config.yaml
num_hidden_layers: 8
hidden_size: 160
num_attention_heads: 4
num_key_value_heads: 4
head_dim: 32
intermediate_size: 512
vocab_size: 4096
hidden_act: "tanh_gelu"
norm: "layernorm"
norm_place: "pre"
norm_eps: 1e-05
positions: "learned"
qk_norm: false
attn_scale: 0.177
bias: "all"
tie_word_embeddings: true
parallel_block: false
init: "normal"
init_std_qkv: 0.0273
init_std_o: 0.00763
init_std_up: 0.0273
init_std_down: 0.00382
optimizer: "muon_variant"
learning_rate: 0.0065
lr_mult_o: 1.26
lr_mult_down: 3.0
beta1: 0.95
lr_head: 0.00651
max_grad_norm: 1.0
warmup_steps: 200
schedule: "wsd"
decay_fraction: 0.94
decay_shape: "linear"
final_lr_fraction: 0.1
batch_tokens: [8192, 16384, 24576]
max_seq_len: 2048
doc_mask: true
train_tokens: 88390000
max_steps: 5934
dataset: "wikipedia_en"
Each number is 128 + 24 x the weight over its row's rms, rounded and kept within 0 to 255. Layers, rows and columns count from 0. Numbers have three digits each. The size before them is the row's rms in percent of the matrix's.

# layer 3 MLP up, 512x160, rms 0.209, rows 279-322, columns 0-159
075:129150110139113112118065101103128141149114127084158169157101093107141150124125139106139145152159107112145115134132127105108102134179087120109139144133143118201151072127130134131151116155128156121152127154141112156132145111147074164128104123124106125113107103118126121108163107165169126165101141082099143151150160169106124133115131119104157119138128105098144135103176124096146097126113179106113078154108162183100141137114157134159126119125111096105123159139098134100123116116109106
098:102142125100149130103123136107154075142161122147119149126107106196105111108122151146160100119135126136115125125123124109137099155182116117099123159103137138095114124152091126112082101094157120129132092150152114101130135146171126094138120121103136146129154104130130172153131102127155161117087159159087171154098087139130136145099108105155137147087098134155106143134106127122143091142165122148098103123143139162161105154140148096095132156129168106154098138191093111148125166120144144
106:131145127121114157136134112116123085138126103152145122105089157106088124124136122061171088134133119134100138142128143131138093127147135174143132137143093126103139097153126138136151133102159096169112152158164108151099117117121143108150121086100147135139120127136137136112130130156110165112131156161121095116140147094142124142185137168143144132140133127144151129146064145089154063126107157150087085103094134126150120117137136138156099191149109130151097134120139092126157077156083124
110:126146124095173118162091154146162135131098138112120109103106108107136120107131091103138117147112083124138075157122163141154110093126141132118131138137154110177152126122154108153139111127126126080169125079117125135160132129166128148097132126160085128130141119160182142145120129100129138115163146100128133087086156106131131139129095155139116141129129162159086121122086138138145168163140104117141130105094090111126089097165157127132100147114068156151122102156144130123169083170109127
071:127063127111103156094112125143137135126179160120135124118080097104151121117148141110159114137173146184120157126134159083104143135124106153154100163138109101150113115126136094155135166117129140122149100122149139102117093114150134127134110070099103115135136178136125123170121134109072109084104136173147109107088152104124141128126123109151177115093107163091138125114138114102127106138148130102158127168138151159117149074139150127140147158141133089119129100142108136132159126079142127
106:094112113159138100089126094147163152122130120136141135163110129111092176090150110134121122121086111148124145123097169128126085103107155126115130101100153115104137135138162105127126136186145122134121116105153143140144165133093153125147123123178073133097156126131127087110096118131152093121147106131109166085150097165142139160196102128115120148135082141144131135129108148160118118165081119129152128127110167107107137107110103122096142112066142115140162144141113156167121111099145157
121:111125090163110131084160158155096132146120138111094104101090150128124184132183164146113098171101113140084117129125128090126148127145122120159110121064153170170132118156131126121120144152114143086136135113141138099078098123166129149150133129146140096127111151153099122143132131152128106093139143127125094139149150121129113130096133137189125145144184131120131129109098111182140164113133144123134094154143113110139104098151140120147096066106154153151108134130158156129099134100118110
086:139140151151076148144145110111129157123112126143164156149129096135101176104134116162137144160164115132092150124188135115094144120108122114162100143115142124156127140126126128111105153130179141108157106132128105118120120170115090112117130111102139108150109125100095132124136111137097141093125114120083089122145086173093151131099142111095063109118132139097189154142139164141129116134136102152131120092173150105163146118156169123133084132148112129134102094079131171118132119152152160
095:148150118123110108147091119107166134106075122109126131152079159153128141131116145133095141144160154133119141120133119130149131145062114134132146143133096129122135098165149153109111131110125154116139115115139054112098154132170117150128106138146074167135129127108116102118121126123133125185154091110095082128128129152143143104134117176162151109130098129144167117139134154141108166153094118121113108139157160185099115094177134145077127101154122130148161097145165111151123098098097137
108:129136110110175134130112163131153145137126161139137172109141101162139096107119111112135136140173114136138088150127130120094135184125144164143143156078190167145112116159134110090121101154157141088170129126108114132141127142106173120103123118130128141102162110150103132089173119162162122115098132137142115089142125134110117107173139138115115133150128139074084127148147131176112127158150132151124106135088109106130161119140090136111115111132086131124146116094132095159125138150062092
090:134086107124098158133139116092132106138127117148089158116153121125177107127159147122128175118114113118157133139111139115111146103116119139160090165141108119092160126103077091150130138156128144142130133162157100137134145092141105127114078177142121111133089171125111162099140142121103126135131150140129106160094093139115150117154113160149147112137127097119163123087103089116102134147169132122168137153108104196117156094148134129157092082118123155113104125151122147073116140176119110
110:091149087173090136093115091143183116102130147112150127126122150137091149121106099135135141147103148135143112129152157121122116120135127143138175099111148131124155132134149133161169115108174084127099161113174108125109142106142155118099155144087148139105190136121153092162135149149150120064148143112095107121096123093145106134120159066124125126141131145130148118113130152133168151144115121124110126107097062143090114094106164129169118126117122166159115125127115108117102144147148141
100:067117101129175127129141129116095164101146100091126125133145119114133115113125127201089163148119144138134125128090127185130113145150130162110145124167137146130147107102134171160147118085103135115175148130164138110125132120135118140129133128085134156126121141133133121120086117141117130098142171098171131104094129118125119146158149076144159137160114168107108134101129107146087081103140126112130103093119113150131177158152118146158095078135145126150139102090131154139168114140093153
085:127159105134096106080154100143092121129129173128154089150112110157116144102095150153135129126168112081110147109123153140101163120121170122142139139107136154110151164107151121140174157170092130106082091136157147169163143122148163094082181149103122071121115170105122126101153117132114116126134102110085107116097118104151152108147168108161131127131094167107118123110137131127130158094123099110147118150145126157155174150149126139127107097098159123101104142130142150121139125116136122
102:111178134160120086106078109136133157131109135122126144126126151135154149141110127115116183139084118065110112111103106127136155090100116126110145124072115142133115097128119144114128136177134173132141124106157084135155098109135090084165100114107107113151147170116102131143147159178139095113063136122090157089153109189104112133137118138168107138163141101140132134113142146129151133118157153091162112144119131124145110134113123130180122132095149129124156137126130148121149160135101132
132:155104119108116138112118182140108138121128131154163171128150129118135157109138107105172157154137096070122151103160110174127120140154128166124106164103119143102071119125158128155132109133121106175176118081115125114107133113130148117131114094105058113098127183094124156124115103150106134080158116159129126159111140132129130109107149118127171097068087135137153111105104096170125102145144125135121160162137151122101098132112095132133140130094116117133161122131117117126151147153126117
101:101146132130097131134114124117142129097142147112173153154133135140135178112128094127102150131096140135120171112163125159182123095153127110127115158117109136123105128112157142115127127129177109130168154104089080134108143140120116128139141135113068168147075165139109102165107129147150107131164112134125112116115142155113118100094150106124147081132126170129173103135080104118100109115151129143160158144151160077117104100177107154147114148144098102129099125076124181137122130132159118
113:144117131123065156114137133121100130124128141106148154136139128182126183109114107120103150146125133102133131077155111143137063133108086158156138122110097136117103137188111134147112115110110176139114132165113157098116150138105146143125121120129136083127121127138129107135106122165122152149112064151154106071114139130097103120150161121151133119130088161152132146136148180143113118128133151184104086112162116176124087136156104079137145155118159143140103147131127113124123114104122111
093:137111146114134108061172107124149151126097120127147123145120142130141157116120127161117147109126142140145133108150081190159093104099103151160186089165084133116103134147132097132144108154104148159118123093118124112123181112128126167150153120165091074122094106107084136114112140096147097123143124129112083122147110170126154152131086121131125154148091133120108110155119138142128114144099145105137129144135144165078086127159134121102095116147148126177110142139158165131111119139126125
099:137163154112139117123125082136112106061129133124171109127135134107103152126121150160090099186124127147121110132136123115188119151113135150075087128155129131168144103063119120117096095165112097121122083127116112131149118113087155157124120124080122129126131109118128093155074134162177149122163124134103127130145135149120088147151126143127126129099126137132125159100111143138154107164137146162133099123102182140148114113119152152091139138117120146133179141155150115149170134125149087
106:116144157142138175117069141149120106121130125139115095101132140138147137118153098141144115150102129152128109089160139104141149171130156145149118120144156138146094131139111144145196129107117080132152172165128127138145180086166134165123139160077119086127139126163139125160143113114092141134085136138122105113137117144155129104161138105142123148114130119106145115118114127098108028091084159113118120146120111115139097096136109122133083138081138112114141131116153118151117132143152157
108:165170103138168106165088126148115103097092147091103136121110138162146148104085115099124149088099132124158136147164139150129109107124114110201112105109100165135183116138108120130153117143126119154108145101128141107136111136138132119117145131126121129113166103156131131134111146128143106103110074132129125147139118164154096138164083133164112140119151133144174102122136161148090133130110142168076068109107131112113090135137123116166126110113142123127129143106116170092130194132151149
096:124130130121156141114156109111097104102083108114109120115093128173146153115153147158116148129133124113188172133155088147118086116167129119151120113125147153186126131168092102165087118108129100146117109107117131116146146174104152137091132105086109121081148096158119147147116135159157107166127130082122125123149148127134082172146136146144128135103092114152136113159119131111136112150113170106141118127111152171125126176093118115106102142131075109106119146165127099132151150084143127
078:083111120116098128108135135096112116084132162144154064153146139138122100119145150123121129106099143130139100128117114123140116159142078135160119144110143189182156178157136173157115112107099143140124117114138139094108119170128137083112130130143100144117157079121102158113098114123129122139164100134128086154144135110107128085122137168181150112112128124107147136140132090143171136111138096110199126125151139119151118086149143140138104155139159135106095110119163144148125112157166135
102:167120158118080109125130147131160111128163109111153125136094122089140128133122105065149098162132117165121149094162096127146140152105148159171114123154092153137131104163080123137132106110117131131127106148148145119101133137131118120145108126124100132114143129125093093116144083136132138132133117112147120139104149102088140141166210115118160091095177148098143080122133137172133115129094125131149167120118124107151096088167097131168163129150161087089139107117130157136112133127159145
108:139114141158173118133190127131099108137118108112128159080150095168111139170115157160174144100116139154114153149120125143156130126142103120118167143120113144104144153113128111135135108132115100121119163073115079166127096182110153102121158126126093143142169103125113083144166123093148078149135102121122157100147126083078152149114127149130157099117087147117105104090111124156130119100093133128125124157121107154131131123171148151115136139124124096113109140166110103146131097127171126
101:171107102105075146128138112137165120093133131122138146135100093098188129135100173119105119164142093096174101130152142095125120120110136120147131111133144116084161138114106118136117102132120129115143136081107161156120147126151112095172154168109098134196179149108157109158163135136118133125087129144099135130120137134113104110128173097124130136140092152134063164111124127082158142117158115162110126106169121160128118144131119093100122118123154101132160143139104110146126111123100113
117:141109110147129093122106129127126138093121104152171144085086123152166138151104153110129163135117125133144114114108140115138098143179107124076080124140117141132141105157076147094145116114171158130154181111143133135146103138156175114120114131119110121106123113145111171158170107115117145110135172124113096137103133134090099149123097133148146096107136160110135159148174126111120165079160153127173102134155121111106104112180117116122114098112108116153134178103174159131110131113143107
097:086120145126135105164161130134122150153126085180107136096130164088102118087164141144125137106107132150067090145165101149123147126122109110164140127124109127137082096121139095111119140113161124101128149127114126091104142157109122161117122125173143121160111132147136123170137122167155150136115109133131089115127109147188097113115104109161126136091152145169118165142132083166115153117158145141115149172116108113126058116146132136133149126146113133146127172118077165109134104134121107
105:104150093121143169122070104161145141100139112134123130127098131148109107134139102115099109096116118137107133092078136106103143123125117115155136155100131109160155127127129147116141144152140147120114156159160146122133074159098159150124128146146130156145131139174125129171118112164153122134114114131147122142103158138094062135098112106126118136137078134120098123179129114098158164131120085146115095111104117187119140124164156155148158149126141152115101094159113146122172123072184115
088:161162170124098166090125140100128133117126096132089130108158144103151116063129134112140126100084163101154151139141115168129127117106146111104160108134142131109114139127103119059126129102124108092122126162130108195124134155130157139182127128131176128129135088126124136119174108127130110121168082121161127133157111134145170123119120084114152084088131135126179124120156174140141120135139104138115139094114110136092118118129111138158139089135084144161141100140095116147131142124141092
102:124155102108128156125117127154121163123118111125126143153069154132151105161164107177133140129096158128173136128142136123165110131098129129137130134128149162162104155117088116126118129119140123124131112123093138120163097124060113165133101145160118126117132135128124105161126120102120123140077143113134128104105101125157126176174046164139107109181153141144121116153136123178134118100153152173104107117131122131127113113142103184143129146136121105136126103169158132139120094079080111
112:142131116108096133093121157105168145120106142153138161123104155081096115145140101163128121180136106109123113143111131154118095146142092110156130113140138180087118140160182128107104144125120158154091100136131083103126161112168140141133126114153107135153129131092133160124171169153105113132103102169086139152112127135173130160130149073077134135126115128116168135107099116156119108114109102124149115132130118148109126117142101158188140136125100141138106157117141127089140097082082130
098:085130087189158179162165173121137103123166134117090100158140146143153141128105168109139138107119119103153094168089158107142094116145167122120140117096111125116171111133138108108129117139158143130144147119160124101136141115148153151109145109124155106145069095123123075139105110103135178109143111163154119129122116145135142132125093119171141131137155089179125189141122096107130112089096094141124103128114128154125103147153124142133131108121135151112086159111102143101132114114145123
096:107139127146148145172111114108123131117136135125133094121076084095118118146143165134130128098162100142167087142153113133121125147150132165084123076165129123155113101123152124137143141114126137141115113147115143160133128147065079129099127095113127105177109119127145079119146159098113142105138105188160116130137126128144105139156137128125149091113107103154111119159135155095135122115154092091109082196147088104141082156105125119147172099125138145157171133145140113136117142113136108
101:080186096113167161120105106143112161120099113173122135110131089147148121129141134082107124138116156132153143126150119148152133134113085112112121120129128137094138113141120135109126144139122109173088162117181145121103096108158151085166118131160120116151113112154110125074161106140150126132120102094115112114097095122116102140168100092149126179112150156119180100099114131144149147137117155115129122138171156146125145146131130156110114118148103139100091108118116187146181175116113110
095:092142117136103111131111134158114129125085124151109133146161100213154128122150119127127141135109157106111093145163106127106123123157153154127113103136125144128119123151146095126184124135111181101129140121120086096158130082114100145123096104156141143160101107164098148107121124116144143127137184143148158134119116124112140146126141100139170115110138084176153142113148140158126131101147124099153142147093128113104091138156079097122111171095141151112077170138111090157160151123145105
108:101114101131153137104175149110154097146106132088121115123110106130125160104126162107168124095153106124090095142161099111129100149127118121097134136107105128147105120137110131146133154124162138143105165144097141182118126109125143135132108120068138115133148144104114129087121115121172113148061160101090093133159170131099124113133121116156125143116165144158104137097148132117144101137105115105123147078160123146097156123146130150128098069147120130172151182102121131162192146143128118
099:127112096118083104149124146115109173134141137145135132134118151136125097099148125113120109155196069106098151108132174140136132116123127153087137140108118139123126073144109125111153113099114111088124136130137120121110136103158158150158127086198153111126098138096154098153143104122161124170093110136145102100105159124155120095146166165168116109126080173130157103135103137123140150160151154176125132129150117064151132118135084140121142113169131133133118124130129146090134101139124119
106:139126127082106147116120125120155114182096098157156144094139121170070122116139137103119107156150161103088149090097104122122082154115119126099136135138139141097124082120107119113172141122111101130097165134128161125119140168146165111141152122093149128144133147158096176108162110154112182119142164123137148156113117128093127131137138114101121178110159140126106179099172117136138112114145120116129088124153102148093082117132127089160149126133172138117089139131108172146120125121143139
080:133106141144163107109127161134136133163144104143124125081170128129108087101120142162148147138127065104119127084120119112129131142141159112162154153119139117128096112101181110120132157131113116136129139145099093098148142127129124129109125159075163107122140131142106162093116187156064103096124116085120128145137128117099136190095108131108138140130128127110145160093107127160144131141145078178131123104113166149138153136163189118157099115098149126130127088137103120132121129153149156
109:187143105135167121153115110139123077114089140134128129127098150137088123171194117142102166118125132133142130155143147130127128154126147114110063161155120106132155114124117129127123119124141116123106137120126117153133150135097107124109149146145121134124124106098121134146097137106176131119113120093139126097149125054155133133141171119156145125140138160087150159104107147145097181130097118063117113119110107119115115101122113118124137143173193115080148104189153105113106139148126109
101:123115134098098077132114139158093128148092123189143130130154110134117134095119147153106110155145114096135140119116149128139115129097116178128139152138134109153098136102154118116105134154115125128126098107120116126153145134164147118101127095138191098108106143160111121150131125119128117132146159132117083093133163113133096055107136174120115128082089179116126137135113161131171137119163117111173141106106118121118154099172123119158126158068147134116163109131136103083159179126153128
098:113106115126095141082147140100183124099167113117118098120130105163127140119146085114115140116146128129158133134154105101110136158133090159205104152137131105121124097118137126133142144146123158149126148136184101165128112147091146132097115149106096138114086136100146125174130131144142140111137143109074110116116160073156108150125125140121113101129122133122113116095105129132123164141180098166176154142080122106100120117126134138144123145126122141119149079131095159139090174083126162
# layer 3 MLP down (transposed), 512x160, rms 0.318, rows 279-322, columns 0-159
091:118112129119162166210120142112141103130124108164121086123179149172155119133105125149115122112117153148141139085116112159101128139150131126125126139081134144077093173159108118149122116102108114107095125093147163109159137186130164139117107158125187158147138120155141123150124108113092143132116124103104127111113102096143105125110121144078151165134147150151141112126134115116151140097117073123115113089132137105141159142167116124094153124117114130093136138090168106143099122093144149
097:151103094119169135106141150114127122121137092123117161113114124149121104163135128127139182179115112085114138147141104078137166156182182077133142137119110103119086112126073189143141097103129139146142157116099119097138143139084144102125120108092130119126092146148114161154103127137125143130147121142161080135123186109166072138122162104128135144124153095107134126157140103095118109116135135155116131154127109136150102137120101087120129174122130156100132125111145124129137164116158111
109:137131143107088110095150095159092135118123168124154105140123133131095081140134135155141107142081119172125092123125121179117090112103108172112105172134133130156131086130142117135159122146143131098085156156131080166116127129097148155123143095112162119120123074093136111130122115093120108090144182166133120144160152153158088155099141160183140108146121172145152145119122100141126133133124114110091111153129096129115156136175102150136120168109133147143126119115101092135115134110151139
103:134160099159129101122113135121145097143138112139126146070125137131123126176109081121116093118112130112109125103150093136171138132134147129134137124097096149113163116092114100142117085124157082127159123160084147140140136127170120126065119140173141100108142124099174126138145111160131161178135185099145125094115162118096131135112154121192137110134107156181109097164137119119111162140129168151108131125122106119121143123118141145149085167156096150118074118115142141137123113114132123
078:124119116144123155113099134106152103106138139103152124149156138137138132167129120138107124140139101143139109103103120165154076102121136162139129115148135091109166089125122143121150141129132121105095147116119140099119098165137112158110121132096138140132173165131117107163170111099154163142086164124142127143121157122170085143117118120136177108160138126091087152111176102093159079071132151136172091136111117091162121156130081129082151149108147150126113116117100099162144166105102124
104:125115137127132142080110144158109085140095135118130150150136103133111158118171101132166130141130107162148162114130096119111134094139123099155143088079169113098115140151091112120148140163175107144096106127126136124116141052087121130164057157155133128105134098130108133159147116166139157149166123154126139123140103137130145131147125118108131153124139123113109165157123123097146131143140106173112119083120122178140176105112123117166116138098093109115140085139142156105119098120165155
117:160093133096128121110113150118161195112079096113133164135110104126110119107103113103137131129175122128120131088117115181124130136130123128123136132177132145120084138104127159102184133125177142120166155116132057132143143112130127105116081141144114132177122194123167118133120083109109156134096128121074133111133163139147128094119139135119157131101137149146166130088122123177136146122146148123115164108143144154154143129075123122133159110112127110134116100110160113138104115136115102
085:126137127128114103106169120117168123140124131101113128098112161128123160083172175137136093121123150168104131171118098148137141113212134085117133169102110124130134156107127103125154155155120116128151142110101143128105158105166159142147163119163118158073154102145078107146131123129149106145142132111139162145149165126156138117131121138125088110100109104125095112084153096138089149119114123154133155173145099141148117142079124104109125096117146103121083117108152114115141093134159114
098:135126101104150110175105097141192139127100142118130125143145096122106135158101166141164169152112133128126132077095112144188121117096098138109137134105072135131108186119174087129133131094126153102143143173127137100079139136174149137168126057133116128135158138122141090147120161133162098122179123124110140117135113110161167144112120101151155137151136125122140099108118122153143084100107140114138120098101140133145144101113129126134125140096111124147103139146103139135137139087101142
101:159122076121129047127153113129116135145144153203128154117125147115110121107094153132120092115134108124125134086165116122158157152131134093107129153105134135115120136122104137097102142115088117204149096146139149170128155163115108123112103124134141128113157153153114108098095115171140125110116098128148103133157122126135145096143167122123151192154122120119189085146116147146119160163139109126132111142103123120129144118136145117125158084135096158111152156081117123105116099140112138
085:132153161144120138152151101179122130098116109185127126113112114124112117124137132126099105148099118121152094147132137081099097139077127152117138129117114115096130109116114156143101148132151096138142143117144168163155148132120129129166104166145117124132147117094177149140135137132188182151085165128133111114108085146064125141088152140119148082094124081141080122135141124125145165118106155174129111105118099145180139095106128109092113103137129141119124110156146113146131171114151114
102:118163132124104188130121079133132135098111140104152145136138138143132126102127107132105136159160132122133089124140144152102124098128111144109103114151148156117108117176126141150117174105122124129105124080128118140098113090129127082142113148115194190089135104146150104136119141137136113113152125111139130141154180138151124123120118113180055127139136120122165122137133125117148142131110097101099142110087106114113107180123158152140168108121143153161127106150113131082090119091196127
095:099128172106142108134156087164111128107148147125088138130147132142129136101121115149135141105138088086126136170119071216158161127114149113136154142081111121124160134124118143125115102151111118173111131143133134110129111102140129078083160102130132137118106130201099136136114162164114143125118173178119131118130107152113139119117154130135106123176131115144101157143160124152130136137144109098120150083123122110074172141098152102121122137123114148131119113067133146124126109138124097
090:114096142152122118137147109079136121185139145139088126136143151100158168159113089096146110159153074154113095190125115159089134128144146142121161142133094137129143156134104106134112104150125103103086127132144121122100116135110138159115112104128151130089150135148139132091085166129116165167115107132097150126159083131121123139114080111088215159140126116132151111118159130141128142101111124132142134138153100147106166118120153124163147080136107101136132117110125125166108132108110149
097:131166132151117111117168104172139126116136082120094135103125156096125139124147157146100172117110111120153100159166140153151126141174131131142174094098149111113122148172164138164157137098129127148112108115151131126109125170072128108152101114063148161156136107105148162147116106106081120123116116136086117156145088089099125136140124139159157116132097142140145142082092132091121111132143082118113111091123135137151130143125117158143127104091106119106123130092135167131182150121131148
132:151128111142166113123112134115164151188131116133130118164142123129117190117131139105138109159097083112136080119176139133116140096172111117126145145129151112111151130109099095116133186140137126085121144136111108113144087101132099130133163128101141109119147094097130101127166171111122145126116105103145073124116133134080197140126156096121097083078141133131083134106154144178112116126148115172124127120139092107128143135115153134124145135154166123173102148138131122154150115130120112
098:147115082148145122110144065138091131126151094132092127126075124125134132147106157107110175145157093156145130169121143143137126085102156165112126167146158138115138153130133100128198151157091117117078142159146162119112161089141142144128125142116174145140166105122138119088115171143080104130148111158141077129131128120135131136106142118138152116117125148087145091137106146125114107115133085095104130142092104139138169127152105137121127108153118096151099154125093111109152154135104130
112:111184101123145101113137116125172122093142135126121101131124172140126119118128111113124135135148152105149164136137098118102156137115161153133120112161110100114138109152101134129119158116163079130142145134107153102074136106161110129164143090139101126085182149101140134157111097129110133115145104084135158140127156129099088138143129123120128180122078103101078170140168138100099106106136144161132152180138081167140140097091162123095144119129129109156178125128124143162106128134120112
101:112102103121141122130097117127132144147121145145127137135143125112142150081121143134149158148093128157124119097096109106130159112126143157128116089141149128167120094150145072163138111117103145084091074121142155086117180112077159152101145170114129180119110083151125113147132143118168131148114146137127146168102093121090168145153085141143161156147101158125105120141131137116104156117098131174117090178112121144112151103144096134073129158117131109121173127109149123141135120152130141
107:123120111192111126086153108143171185118070092129141105168133162155135142127122131097087087131123107111076136178152114134107139141144126128152091080164132133169127105104133095138169153130112125100130128168147082103098110119135133170121122110151106128123085095165092114117165114116140124125120120147168101171138155168119148157099151143149130130118142125106119096109120139133164114121131120126098131122132180163122114101134140125132114123136093112121164160158126104165124131112128131
102:126156158170149179136092094134111110130150127107123143124149092116114077154174143133150164136112128125129114061116140135123158171141086107115133152135086150118085163115118156119156133097076119153157145176135124153127166129175103145113116130110119110079138122102146108147145126145094132145115107130161124132168063148147121119122131161138093117089127106100117136142173109111164108156097128108129142115119131108163145124128110137141136081099099148114115151145152092140145096133136126
101:153120106109105138113139117136144113131116191110141121110142137125131159120089104137130098091114177135176145099124085188156152114123130113097155114135124096098184162132090125147144151129115081125151139159109141142145104116134113135114106157123151096094168096131120130136098146136100108109115143095141120166169134149153095081143110150123124123182125164094121169093116122084146099135170093158120114161178124106170113117114103103156108144141137137111131107125115110147116156144124133
101:093104134113106141128107119141106129136125190123096149093129162123159100136115115110143132172164133113073126099139134153093137124127127136124090129188090109152107129117109138155075148083133119109151110151156129122131128144132138169091118133158114117091125122096107153161151127161138106184105170174121110176148157131105146114145152160104152115080111113165138097151125123105133125134113117092121081139092141143123137135145139095126158175093099087131109145119144147123112128161127150
081:112102107109133177123126171107141126102105129164139086157176151111135107132136150152165124140120145098149091140099168156127121141132116138148138158098166148113161142135108129121116133119109141099122114095159125125118142188126129148114121126128137130160151128172109119091084145118131160150139073106111105156129144084135076116148080141107159114122153135123124120123144113088127130122123129098176095108124115058132121109154103102119142135120188160138102134099170131151077117133162144
100:120126117110106145132137152148128153145175141155126097131102105098116149193166103141103100141144100118125057119121171126118158130151136131123113098123177135142165119186139127127092127113125108119136158126096167129153134112124126141114153126109151093145152124079108119105128143141139163096120161135169097146157100117121156147126155117053132086141090159133139060101088142142110114136102137143106152123107126157090124099138131127114149145099165153141150132147105105145129113148114134
111:114117140139113128188122124150085131122144141149107135136109119152097160187112139100110155141148096123080160115122122091129101133116101080118092117146107139113119095118158138121113123132123143129107106148140135110119173135068127102146116175158132100152151104148182097129114081065148148122113164142088183069128128126156147147166145165135116148151121148075149156131124134117158142135151086131115126122147133120129133109112137123125124146095101159145129177112128137098140155111126114
102:113110123137103144158152100154162091128136120090135128117126113156124146146168125122133123098136114135138132091118104123127120089132130144120107115124134093072169154104128075152125110092127125141137105167130120080118127149201105124124150132111152118154162113138136112139159101148156131122147105132172172199106087144123130115140101127141113178110129116166172115103114142149139125095089121107137173151098125117089150137114157102095134129115155124099117144117167071093158129153107141
117:134078128099106097111119133159119138138122125118134104169143137133114112165107169151098130171130133099101122089121140153130116095128119133085137099127131131138115125138063131154130115135157109144143101133132105160133100167107138135076115103129079124110159101122151143067122073087144135138121161111135141142126170179146156164118113126148163102105139137099131142153141126159088160124175168129117155108127117158124112112141073131150142123161120149131139121149151132119173180119083112
097:125142130160124147112123212169075154172160111093124116117125167121104147116151128089104103060136118139099129137146137088142091115141150138148130130130119087121130152078117110121134136142155147134152142089120104118146138163121100156148111149133143094163139155136156118123123148147167145120123105124097129076104139070124106108128086145116119163149151100120121133156081116153135153131079136101133128108138114119148147155106154117147142115089159082158128132174120147125141106126125118
101:147120158145121096152143115105124147111107151126128102117115110159183081121115156171096146138154164126117123159091132134085143124082130175112138146115064162157154134137155131123154141139076099146117138129139128125146133115157110100136122173152151141126153102054130141121132108116164150102094168095152130104150082168118109155108095110121078102117126148125135129106134130121160181123116168139119090095128085121150120107132143122136128141146122126121099165154153109114106148141112117
093:126118136146098143088126117106114111155133138108113089151123122155115162132114136099119111169107159151123092107130116194108155122097175141162153166139141155142164128138131149137125121160097162122115149101128111107153091159151145178128096117153131128137169142146074103135102121135105115148149117110155130109110127084148103146160101115082138138150165100110129136145129110135118115166118121105159056124146125126125131150106156104100109133109081128108121108170134140101103069159164147
110:110119093162153123156095132116097111129097096119116130095102143106093130129181116122152165123147143117126096158098147111113124151150118164122140159110156104146112149111087149120103157124084105129155126103112152149125155119156168121104106130125147103124124111149116134162127140119132099128153158158097123164089160124109161139124154150165144142129118129124141090129097153101105088073175134138128122089105174170105195109138114152133118102207118130132127133110118077129140120147120129
115:136108099116117149117108130130129147150137154122142137137180110097090143161072096112100149148144158119104115151119165176120119138128094111162120119149130157109117118128138099090155127108113148145124158103115151147093141109163130175114123131093166073158146120097125164135122108086124120124130102114175132143148163096133115167092118137158090138150150178107154152086147121153153114172132121155121135112122101081135121110118110148148155127124092132139098118108127099123142124048137153
093:120127135161096106149163168142150138103114106128137137148156137102133088157123119133181121145136122115146166085120096122146134111143104116120136106148127119085130145138150129119168144128153151132136157095142150108114101154128132081095102103148134115091116138118142117159122159065100133099132114179134134123109130143125170108126159072113079150161190145125122139154157178126131128069102119115161130118130102120127155112159112147137099124151133128084116105100073129139150114093100164
086:101129080105137105122076105155085113120093134159130154173142102162141128188136134118121152144136159102154101104117144099112143089120119106138095146136129113145132116119131131117129128135122135098092091144126114110154079138140148101107128133119123120161119153138133132128128166121124148152104083145116139115148115119134131103085146127168133156125110175085144126166137120104166149119143167106130145123097167099162190126133108098163130133102115147125192138192111143104136147075116151
111:141112132108143196154147151135132114106154145153147103148129115125125134145147125158137100094133098094102172132118110145156130166115099140146115105110097119131117164133142163153127183127156127139134125132146123106136135109113084128112106121124189115129133128146158174102092107127122134120163138099142116154136126150124154104117120116100125106143172119125112124108086142134141162076055142137124155119145154131105122137142155162168094119091106119137083084139125111111080167095070091
091:103151128165125131117114105103096110126197126162106117157075085161101134093121135117113121157112138098108158144106126155155105149159131115122176133123080149113083131105108152124130112135117144098115122128151094136151171114136133144137128061085134162112175129119113165109152121119124143151126140130111141124125094114092108163107127159131138102133143099123111112170136140127124128141097141119113156143118122195167115083174142136140113161170165121108156139136139088140148090100145127
106:091143112092161127118116108147107149105126128147121154141147128111145185138127174124144103100158102092086117143113090133088118165090096112126103119122128137082096116147140153132133165111124117120103103131113170156140055088132091146140122119073176140148120160122119144105136116132116130138091182138131143168098131147125129115124129144124136126142151134181176115132142142111133104139101105129137108080148136126116128100167156132140120146124115138156166169096129119123204121132126124
094:143163121126124134111124151145113105148098119123153110132112143106138131152100085147118162133104095153106119161124102117143108146087126131143105127143111140148143059115130114129104112137123119097178171145076127144088170152136192193080143132119127136161112136085102184166109127133159100135140141119100105136145142110094089108108122139145160108165125146082123122145078121144133138095144144128112123082141143146130129103124154151146179159142112107138140136142114104159126095117153125
110:141156133153140099136087148133132167097111111083177151146125147128153081113130163092098133130164136121136177117135141103116124094129147156146103155156131135126144124146122082126116079155093153105126140133158100110109144161128135128127115130159114115113106153087134120105180112136093089135171100136133145102082103153108155145103088121120135115129102126160105135148104141083127142171139105149151122167124128145082120092132088123107144135133119097152151171193165101132142134128107114
090:142137142145087133097084130074165144098081106175131125134134149144136136117175134104145104147171141116112117120181159108151100111120185121119121109153146120120138121134131155155128152112133154106127130136153150144134113115102149143139154100133111172127117123114093107138100114114158147135126148180145147118093098137109109099116150155113165133133132126140093118138148091143155131105116120111190099165096111153118126107125070096122099109124099064152135133143129132155167137065142143
105:177153072161105100138116162095153114126130130122097158142156108148100138108141094113109125145127167148121142170098093124125171120136104093164101148052121104136113114113119117144123106116110133133154152109138145099100209125128114154143179095140150144092091165150108162168092118121127143153120125058134136131133134116117164087104155143122137116126149117101133146092099165150143145129102130119120104156158105137111121121121125135142117124155169113122150144113139124134140111097112129
106:109136105108154102118119114112078133131096109092143136161125147104158171112124133074102118142106125145131097122075165130114109133139127156129171130160112129112125146141182179117112129180098151104155090091124158130128118133111140150123113132145131160152096126112160130122145143173148107145136145108120142125163132163129099095110146132141149152122151147128121150136124104115140121162123149123089118096126157161140105164116110122144126126080037127169116124158112106099114083095172131
105:112092113136131137144101131118160083147157129114111102142092112104124092115162127155112159163134127102145145134128100093139127177084131174122097132118084120140148090135132139111114154139110149109092111127096126129126115098136134107152137144116119133075182169123140128157136152131126141112132113159072101079162149116144146169138114152114196124079136101097101106120142124139118142173123106147113157124145125090101146150107157141103157133158138165167162146135164140115105150094121149